Weights of a small GPT-style language model, trained from scratch on English Wikipedia.
Size: 12 layers, width 160, 5 heads of 32, MLP 640 GELU, vocabulary 8192, 6.33M parameters.
Architecture: LayerNorm before each block, rotary positions, biases, attention and MLP in parallel.
Training: a variant of SOAP for these matrices, 125M tokens, 3818 steps.
Each number is 50 + 12 x the weight over the matrix's rms, rounded and kept within 0 to 99. Layers, rows and columns count from 0.

# up: layer 7 MLP up, 640x160, rms 0.278, rows 488-497, columns 0-159
# down: layer 7 MLP down (transposed), 640x160, rms 0.298, rows 488-497, columns 0-159
up488:43 64 45 33 58 66 57 57 32 62 68 56 42 44 48 63 23 39 62 55 48 28 51 36 44 45 70 47 43 57 73 60 49 47 67 53 48 67 61 62 52 19 40 52 48 67 56 38 57 28 35 66 61 45 58 57 47 40 57 62 58 50 67 34 50 34 49 58 48 65 51 33 34 54 39 44 41 46 55 43 51 43 27 58 52 39 59 49 61 27 45 58 35 79 29 29 47 51 64 56 51 51 44 31 42 55 51 55 79 40 53 44 42 52 45 49 32 41 56 61 48 57 40 45 60 38 47 49 25 79 61 37 48 46 46 69 28 52 54 35 55 44 71 67 43 46 71 65 54 52 54 56 40 51 41 61 73 54 40 35
down488:43 62 57 54 47 37 50 58 60 52 53 33 72 70 61 58 51 54 62 56 60 65 38 48 56 52 43 41 43 48 50 38 65 50 39 37 63 47 57 58 47 49 50 66 57 21 40 68 63 62 81 29 44 57 52 44 45 52 52 29 34 38 34 65 58 51 38 37 70 46 69 56 32 46 49 59 70 50 46 78 62 46 62 28 41 47 43 36 48 43 63 47 75 38 48 52 58 56 53 74 52 67 64 53 43 44 60 34 22 46 51 57 45 55 51 65 43 53 54 34 36 31 56 38 44 51 37 47 49 36 66 61 64 53 60 56 48 47 32 47 62 61 39 42 50 41 62 49 37 35 38 47 35 26 49 29 46 51 42 64
up489:34 71 64 46 59 39 73 21 56 55 64 53 41 43 40 47 37 61 54 52 74 55 64 48 29 32 58 66 44 55 49 46 59 41 64 45 69 52 55 51 33 49 48 56 38 67 53 44 73 58 50 62 47 46 53 44 47 34 55 55 30 48 55 57 51 55 57 68 28 57 57 52 55 49 72 43 49 44 45 48 39 72 46 50 48 55 35 44 44 55 54 46 56 54 46 54 41 67 34 48 35 43 70 64 47 58 32 39 38 51 64 41 50 60 33 50 41 46 58 32 57 32 62 68 56 65 83 42 38 64 52 43 38 43 49 72 58 59 48 62 37 41 39 41 62 52 45 50 50 44 44 53 55 53 52 47 61 50 55 39
down489:49 44 46 37 67 41 52 64 36 30 52 55 61 65 51 49 59 42 31 54 49 58 44 49 61 49 31 45 59 50 61 54 58 38 40 52 47 82 69 38 49 45 40 47 58 45 49 50 50 65 45 49 68 52 44 44 49 54 62 43 52 52 57 35 35 40 51 45 50 52 54 44 53 53 40 62 39 76 45 47 51 56 53 47 48 39 61 44 60 51 43 34 69 49 48 54 49 65 44 41 34 56 59 56 54 37 79 53 38 54 51 45 43 60 50 60 71 49 41 51 51 46 58 62 55 17 43 38 58 71 49 53 34 32 27 42 47 35 53 58 55 48 71 48 41 46 50 46 47 47 69 50 56 53 56 28 35 67 42 52
up490:38 54 43 40 47 56 52 42 76 84 42 49 49 46 61 60 41 64 40 31 55 55 51 53 52 49 45 77 55 68 42 74 50 36 51 32 33 64 42 46 57 59 47 37 49 67 58 53 44 34 56 59 46 44 65 59 56 54 48 48 55 56 61 40 70 66 60 48 42 39 37 35 66 47 43 50 33 47 79 35 38 59 40 54 51 30 57 30 40 46 36 69 48 33 30 71 57 52 58 50 44 56 39 43 60 42 52 50 50 30 78 53 63 38 70 63 57 51 45 35 64 51 48 64 46 38 56 62 32 45 40 49 40 41 49 44 61 57 65 60 46 63 38 47 50 43 50 44 59 45 56 59 45 53 59 66 51 41 44 51
down490:59 61 69 34 41 34 44 47 62 62 49 41 46 57 48 41 38 48 59 60 45 57 75 74 51 45 79 56 66 48 49 78 50 43 65 37 49 42 61 27 70 31 53 47 45 43 33 59 55 44 60 45 31 60 49 53 51 64 53 45 57 55 58 63 53 30 39 46 47 36 81 36 46 55 47 61 69 31 62 41 49 67 39 44 65 44 30 36 52 64 59 46 46 55 64 48 63 47 58 55 67 45 42 59 79 40 55 39 64 65 38 33 33 50 36 53 38 47 62 46 55 69 44 54 36 67 48 60 40 62 39 43 52 50 60 37 46 33 52 56 64 39 67 55 60 56 62 44 43 65 64 19 54 57 42 59 44 33 53 47
up491:38 41 62 42 61 25 39 61 44 58 38 55 58 63 52 65 55 58 30 57 63 42 56 29 69 51 55 68 52 27 32 69 47 39 50 41 43 32 54 33 80 28 67 64 47 66 57 57 41 55 60 40 43 52 54 50 53 51 36 54 34 69 50 45 59 55 56 57 57 33 45 41 58 44 29 45 44 35 51 13 58 47 44 45 47 51 39 55 52 53 40 65 67 53 67 51 31 52 65 58 65 58 31 49 49 57 24 65 35 49 44 54 44 46 44 40 64 60 33 56 48 33 47 54 47 45 54 46 45 51 50 44 60 46 62 70 36 64 43 72 68 55 45 54 55 39 60 35 69 26 48 44 56 46 42 64 54 32 39 49
down491:50 57 56 46 70 64 63 45 51 51 68 55 48 45 59 40 56 53 38 56 53 67 48 47 36 71 49 39 51 64 54 45 34 47 51 61 43 65 20 40 60 64 38 59 52 49 53 58 53 52 39 59 47 73 24 41 65 58 62 49 38 40 44 57 59 61 45 35 29 37 51 64 23 53 68 61 41 65 35 62 60 56 46 50 44 48 46 41 49 53 50 41 61 46 50 61 53 62 41 41 41 38 39 53 41 35 64 51 33 64 51 49 58 32 37 52 64 49 51 19 55 52 52 43 54 61 44 53 39 58 55 46 59 55 42 54 57 53 39 44 56 47 63 63 39 62 42 59 55 60 46 55 40 48 51 67 50 61 43 35
up492:54 47 64 63 72 55 55 28 45 33 43 49 36 48 42 62 46 49 45 59 51 62 39 47 43 69 43 62 38 59 43 45 53 58 57 44 55 46 51 63 51 46 51 54 72 53 48 33 53 59 62 53 37 57 59 59 49 46 58 57 39 37 43 37 76 42 33 52 43 57 39 41 44 52 55 24 37 56 27 26 49 58 58 37 59 46 53 29 64 47 50 39 31 81 36 67 63 58 30 49 35 51 58 47 40 65 38 51 42 46 48 46 50 54 56 42 50 65 60 65 39 47 64 25 50 65 54 48 51 49 64 57 57 57 65 58 52 33 52 53 37 66 41 51 38 52 34 52 30 62 48 55 51 47 40 54 47 51 45 84
down492:37 44 58 50 42 23 42 51 62 44 53 76 56 58 54 48 64 66 59 46 45 67 64 44 61 48 49 71 40 64 50 51 38 54 52 49 50 36 46 71 49 35 59 39 35 51 44 61 71 68 44 39 45 33 45 48 50 57 57 53 60 51 59 60 41 59 46 44 48 53 45 48 66 50 49 44 39 36 52 57 55 45 40 71 47 68 38 75 21 30 39 54 42 58 38 54 57 56 60 72 47 58 49 45 60 44 52 61 75 51 70 60 58 57 62 53 51 41 44 50 49 57 37 44 50 42 60 56 53 45 52 38 39 46 41 72 62 57 50 33 44 47 24 38 56 40 49 41 41 61 49 39 49 51 79 51 58 55 49 31
up493:43 49 64 44 50 52 50 47 49 39 22 54 34 41 46 58 45 53 53 40 46 39 50 53 49 49 45 45 73 57 65 65 55 38 67 43 58 53 32 49 51 42 49 54 48 44 37 34 78 62 71 52 60 55 71 37 62 53 56 60 38 61 67 50 66 60 27 40 44 73 48 36 57 56 49 35 48 46 43 48 43 47 60 42 68 65 34 43 39 52 41 41 45 37 48 39 41 71 41 41 40 49 62 60 34 69 49 65 51 34 57 53 38 51 46 34 51 46 47 45 56 67 68 32 42 69 48 52 54 51 38 56 41 39 36 30 49 28 48 48 61 47 31 67 52 40 42 54 50 58 47 38 39 49 62 37 44 52 60 51
down493:45 65 37 52 46 49 54 43 42 60 34 62 50 42 76 39 44 27 58 51 32 52 54 46 51 53 54 51 43 45 46 53 36 73 31 46 58 56 71 70 43 45 47 22 44 67 48 58 55 48 31 57 49 42 45 59 56 60 48 62 63 40 35 73 40 32 54 38 41 61 59 47 44 56 38 41 41 54 57 52 44 49 43 57 50 42 52 48 44 61 62 45 37 40 69 54 54 60 45 46 49 58 45 45 58 72 48 32 45 49 50 52 42 47 35 42 65 47 69 46 65 43 62 43 47 54 35 61 47 51 37 49 47 71 47 64 42 35 38 52 65 65 71 44 64 53 56 47 62 41 48 70 44 34 47 55 46 61 44 44
up494:25 68 32 35 59 35 58 52 51 37 76 38 50 24 69 58 58 39 57 42 46 45 69 33 45 50 56 44 51 51 48 65 77 63 50 27 57 42 57 50 50 59 51 52 60 62 50 57 66 58 33 37 68 50 62 62 46 33 46 35 59 49 70 49 41 32 49 48 41 40 49 68 59 60 77 33 61 39 50 42 42 53 34 59 52 52 42 49 58 49 45 53 44 54 26 49 23 59 70 67 48 36 46 47 24 45 42 61 42 49 42 46 38 39 58 53 51 35 33 57 72 65 38 60 39 37 53 32 61 50 61 65 56 65 61 39 56 69 47 59 34 48 50 43 56 46 64 72 35 62 39 56 46 40 48 49 47 47 36 61
down494:55 57 49 37 74 61 33 54 42 41 60 57 72 46 58 52 35 41 56 42 45 44 78 46 46 33 29 50 75 37 43 46 63 66 56 50 45 37 50 36 43 69 38 37 67 41 72 64 61 11 67 61 37 41 57 34 54 45 48 54 28 59 69 60 29 30 54 48 52 45 31 68 71 20 67 50 64 70 59 55 54 30 43 47 48 50 63 53 45 56 72 57 54 43 23 52 44 62 78 69 55 44 55 53 55 48 59 63 53 52 41 46 37 52 76 64 62 43 48 61 41 56 61 58 65 53 39 53 42 66 52 22 30 57 71 36 56 45 27 49 39 40 35 39 50 61 63 47 47 59 37 65 43 49 46 56 63 54 61 56
up495:52 33 49 45 52 46 52 46 45 48 50 43 29 61 30 50 37 37 58 54 61 54 45 55 54 50 39 69 52 39 39 62 42 49 64 53 45 57 48 53 50 38 40 55 51 45 42 38 40 69 49 48 63 68 49 41 30 52 41 40 49 62 60 40 75 44 61 52 19 34 54 25 65 64 34 61 50 62 51 42 50 45 62 54 32 42 61 78 62 66 43 34 58 56 62 50 44 26 45 58 22 59 60 56 59 52 71 36 43 42 48 54 46 47 39 44 28 61 55 42 37 48 64 62 53 59 36 55 54 59 63 36 54 48 45 59 76 51 53 35 60 38 42 54 36 51 43 64 53 62 41 55 33 40 49 44 36 46 43 50
down495:59 48 49 49 51 38 72 51 51 43 57 62 56 66 53 60 51 54 52 58 59 39 52 55 45 44 58 44 49 44 50 59 48 51 31 51 47 40 47 53 49 65 52 53 54 47 46 42 52 66 46 63 37 30 55 35 50 41 38 47 22 55 55 41 50 49 57 58 78 55 47 41 52 57 47 37 54 63 26 51 43 62 41 50 50 54 55 50 43 52 42 53 43 56 47 37 50 58 49 59 63 57 38 46 54 45 45 58 35 58 63 49 52 65 58 55 57 55 49 58 61 50 33 58 54 50 57 53 39 58 56 58 64 59 63 45 57 31 52 46 64 47 49 28 39 36 35 31 58 36 81 42 68 51 70 47 59 56 24 51
up496:36 59 43 42 40 64 45 47 55 58 46 43 35 49 59 53 37 41 52 52 39 57 45 58 57 58 55 47 64 57 46 46 34 42 43 72 64 56 56 65 42 50 45 59 42 70 48 35 48 53 33 41 40 41 48 62 48 54 46 54 43 45 80 57 72 40 40 40 67 70 18 72 82 29 58 47 37 40 42 32 51 25 55 53 55 43 38 34 39 54 48 52 49 49 49 75 64 52 20 58 57 43 44 54 52 62 50 34 34 68 54 68 60 49 76 50 76 67 50 29 43 63 39 70 54 56 40 57 51 62 55 59 51 32 35 65 39 34 52 66 46 63 52 46 34 28 57 43 32 53 60 69 73 51 54 40 53 48 58 33
down496:59 18 50 46 41 66 28 61 31 66 60 61 40 64 57 55 60 33 53 69 57 44 96 63 43 54 59 40 48 39 39 31 45 40 43 45 52 28 42 47 52 31 45 53 47 45 46 47 44 36 57 44 42 51 50 38 31 41 54 76 66 60 63 42 38 43 53 40 53 53 72 45 51 53 49 36 50 63 46 39 56 51 57 56 64 38 58 38 38 41 52 59 35 48 55 60 59 40 58 70 49 70 70 43 66 51 41 40 40 57 48 38 45 54 50 87 44 32 59 79 19 52 42 39 57 36 47 35 75 51 39 58 39 35 68 33 63 45 49 50 54 51 50 47 36 56 60 62 52 71 43 43 56 48 47 59 66 51 57 64
up497:49 62 64 46 50 49 49 60 51 66 54 45 59 33 41 39 52 37 40 44 58 47 46 55 48 53 57 44 40 50 34 53 49 49 59 23 39 56 51 53 47 61 55 57 58 69 64 43 31 59 55 63 60 49 75 39 54 63 52 52 46 57 71 43 39 60 64 47 40 55 58 45 43 43 80 32 45 63 45 46 38 53 59 46 69 64 39 50 56 48 83 42 42 53 54 66 34 47 59 57 55 43 56 49 52 53 43 24 45 52 45 55 38 57 22 42 46 54 59 49 59 35 53 56 48 59 55 42 49 58 62 43 53 81 57 35 54 49 57 52 51 46 47 53 40 71 40 42 46 47 39 71 47 42 52 49 44 36 51 54
down497:38 38 56 49 54 48 27 38 59 48 56 61 49 50 49 61 53 38 54 51 51 33 55 52 60 33 59 44 53 55 47 47 46 42 67 57 40 65 50 47 45 62 45 47 35 41 46 44 68 33 53 68 47 53 40 52 51 38 57 53 50 65 13 34 40 56 51 45 40 49 54 49 64 35 50 50 45 51 49 60 43 33 64 26 41 43 31 48 46 49 45 50 31 53 36 41 71 58 54 38 47 34 51 56 53 30 40 47 54 56 23 49 40 51 40 59 55 40 77 42 62 48 36 52 52 54 37 36 49 40 54 60 55 64 42 47 63 40 46 49 56 47 45 66 56 52 62 41 62 49 39 56 47 40 57 54 42 84 53 54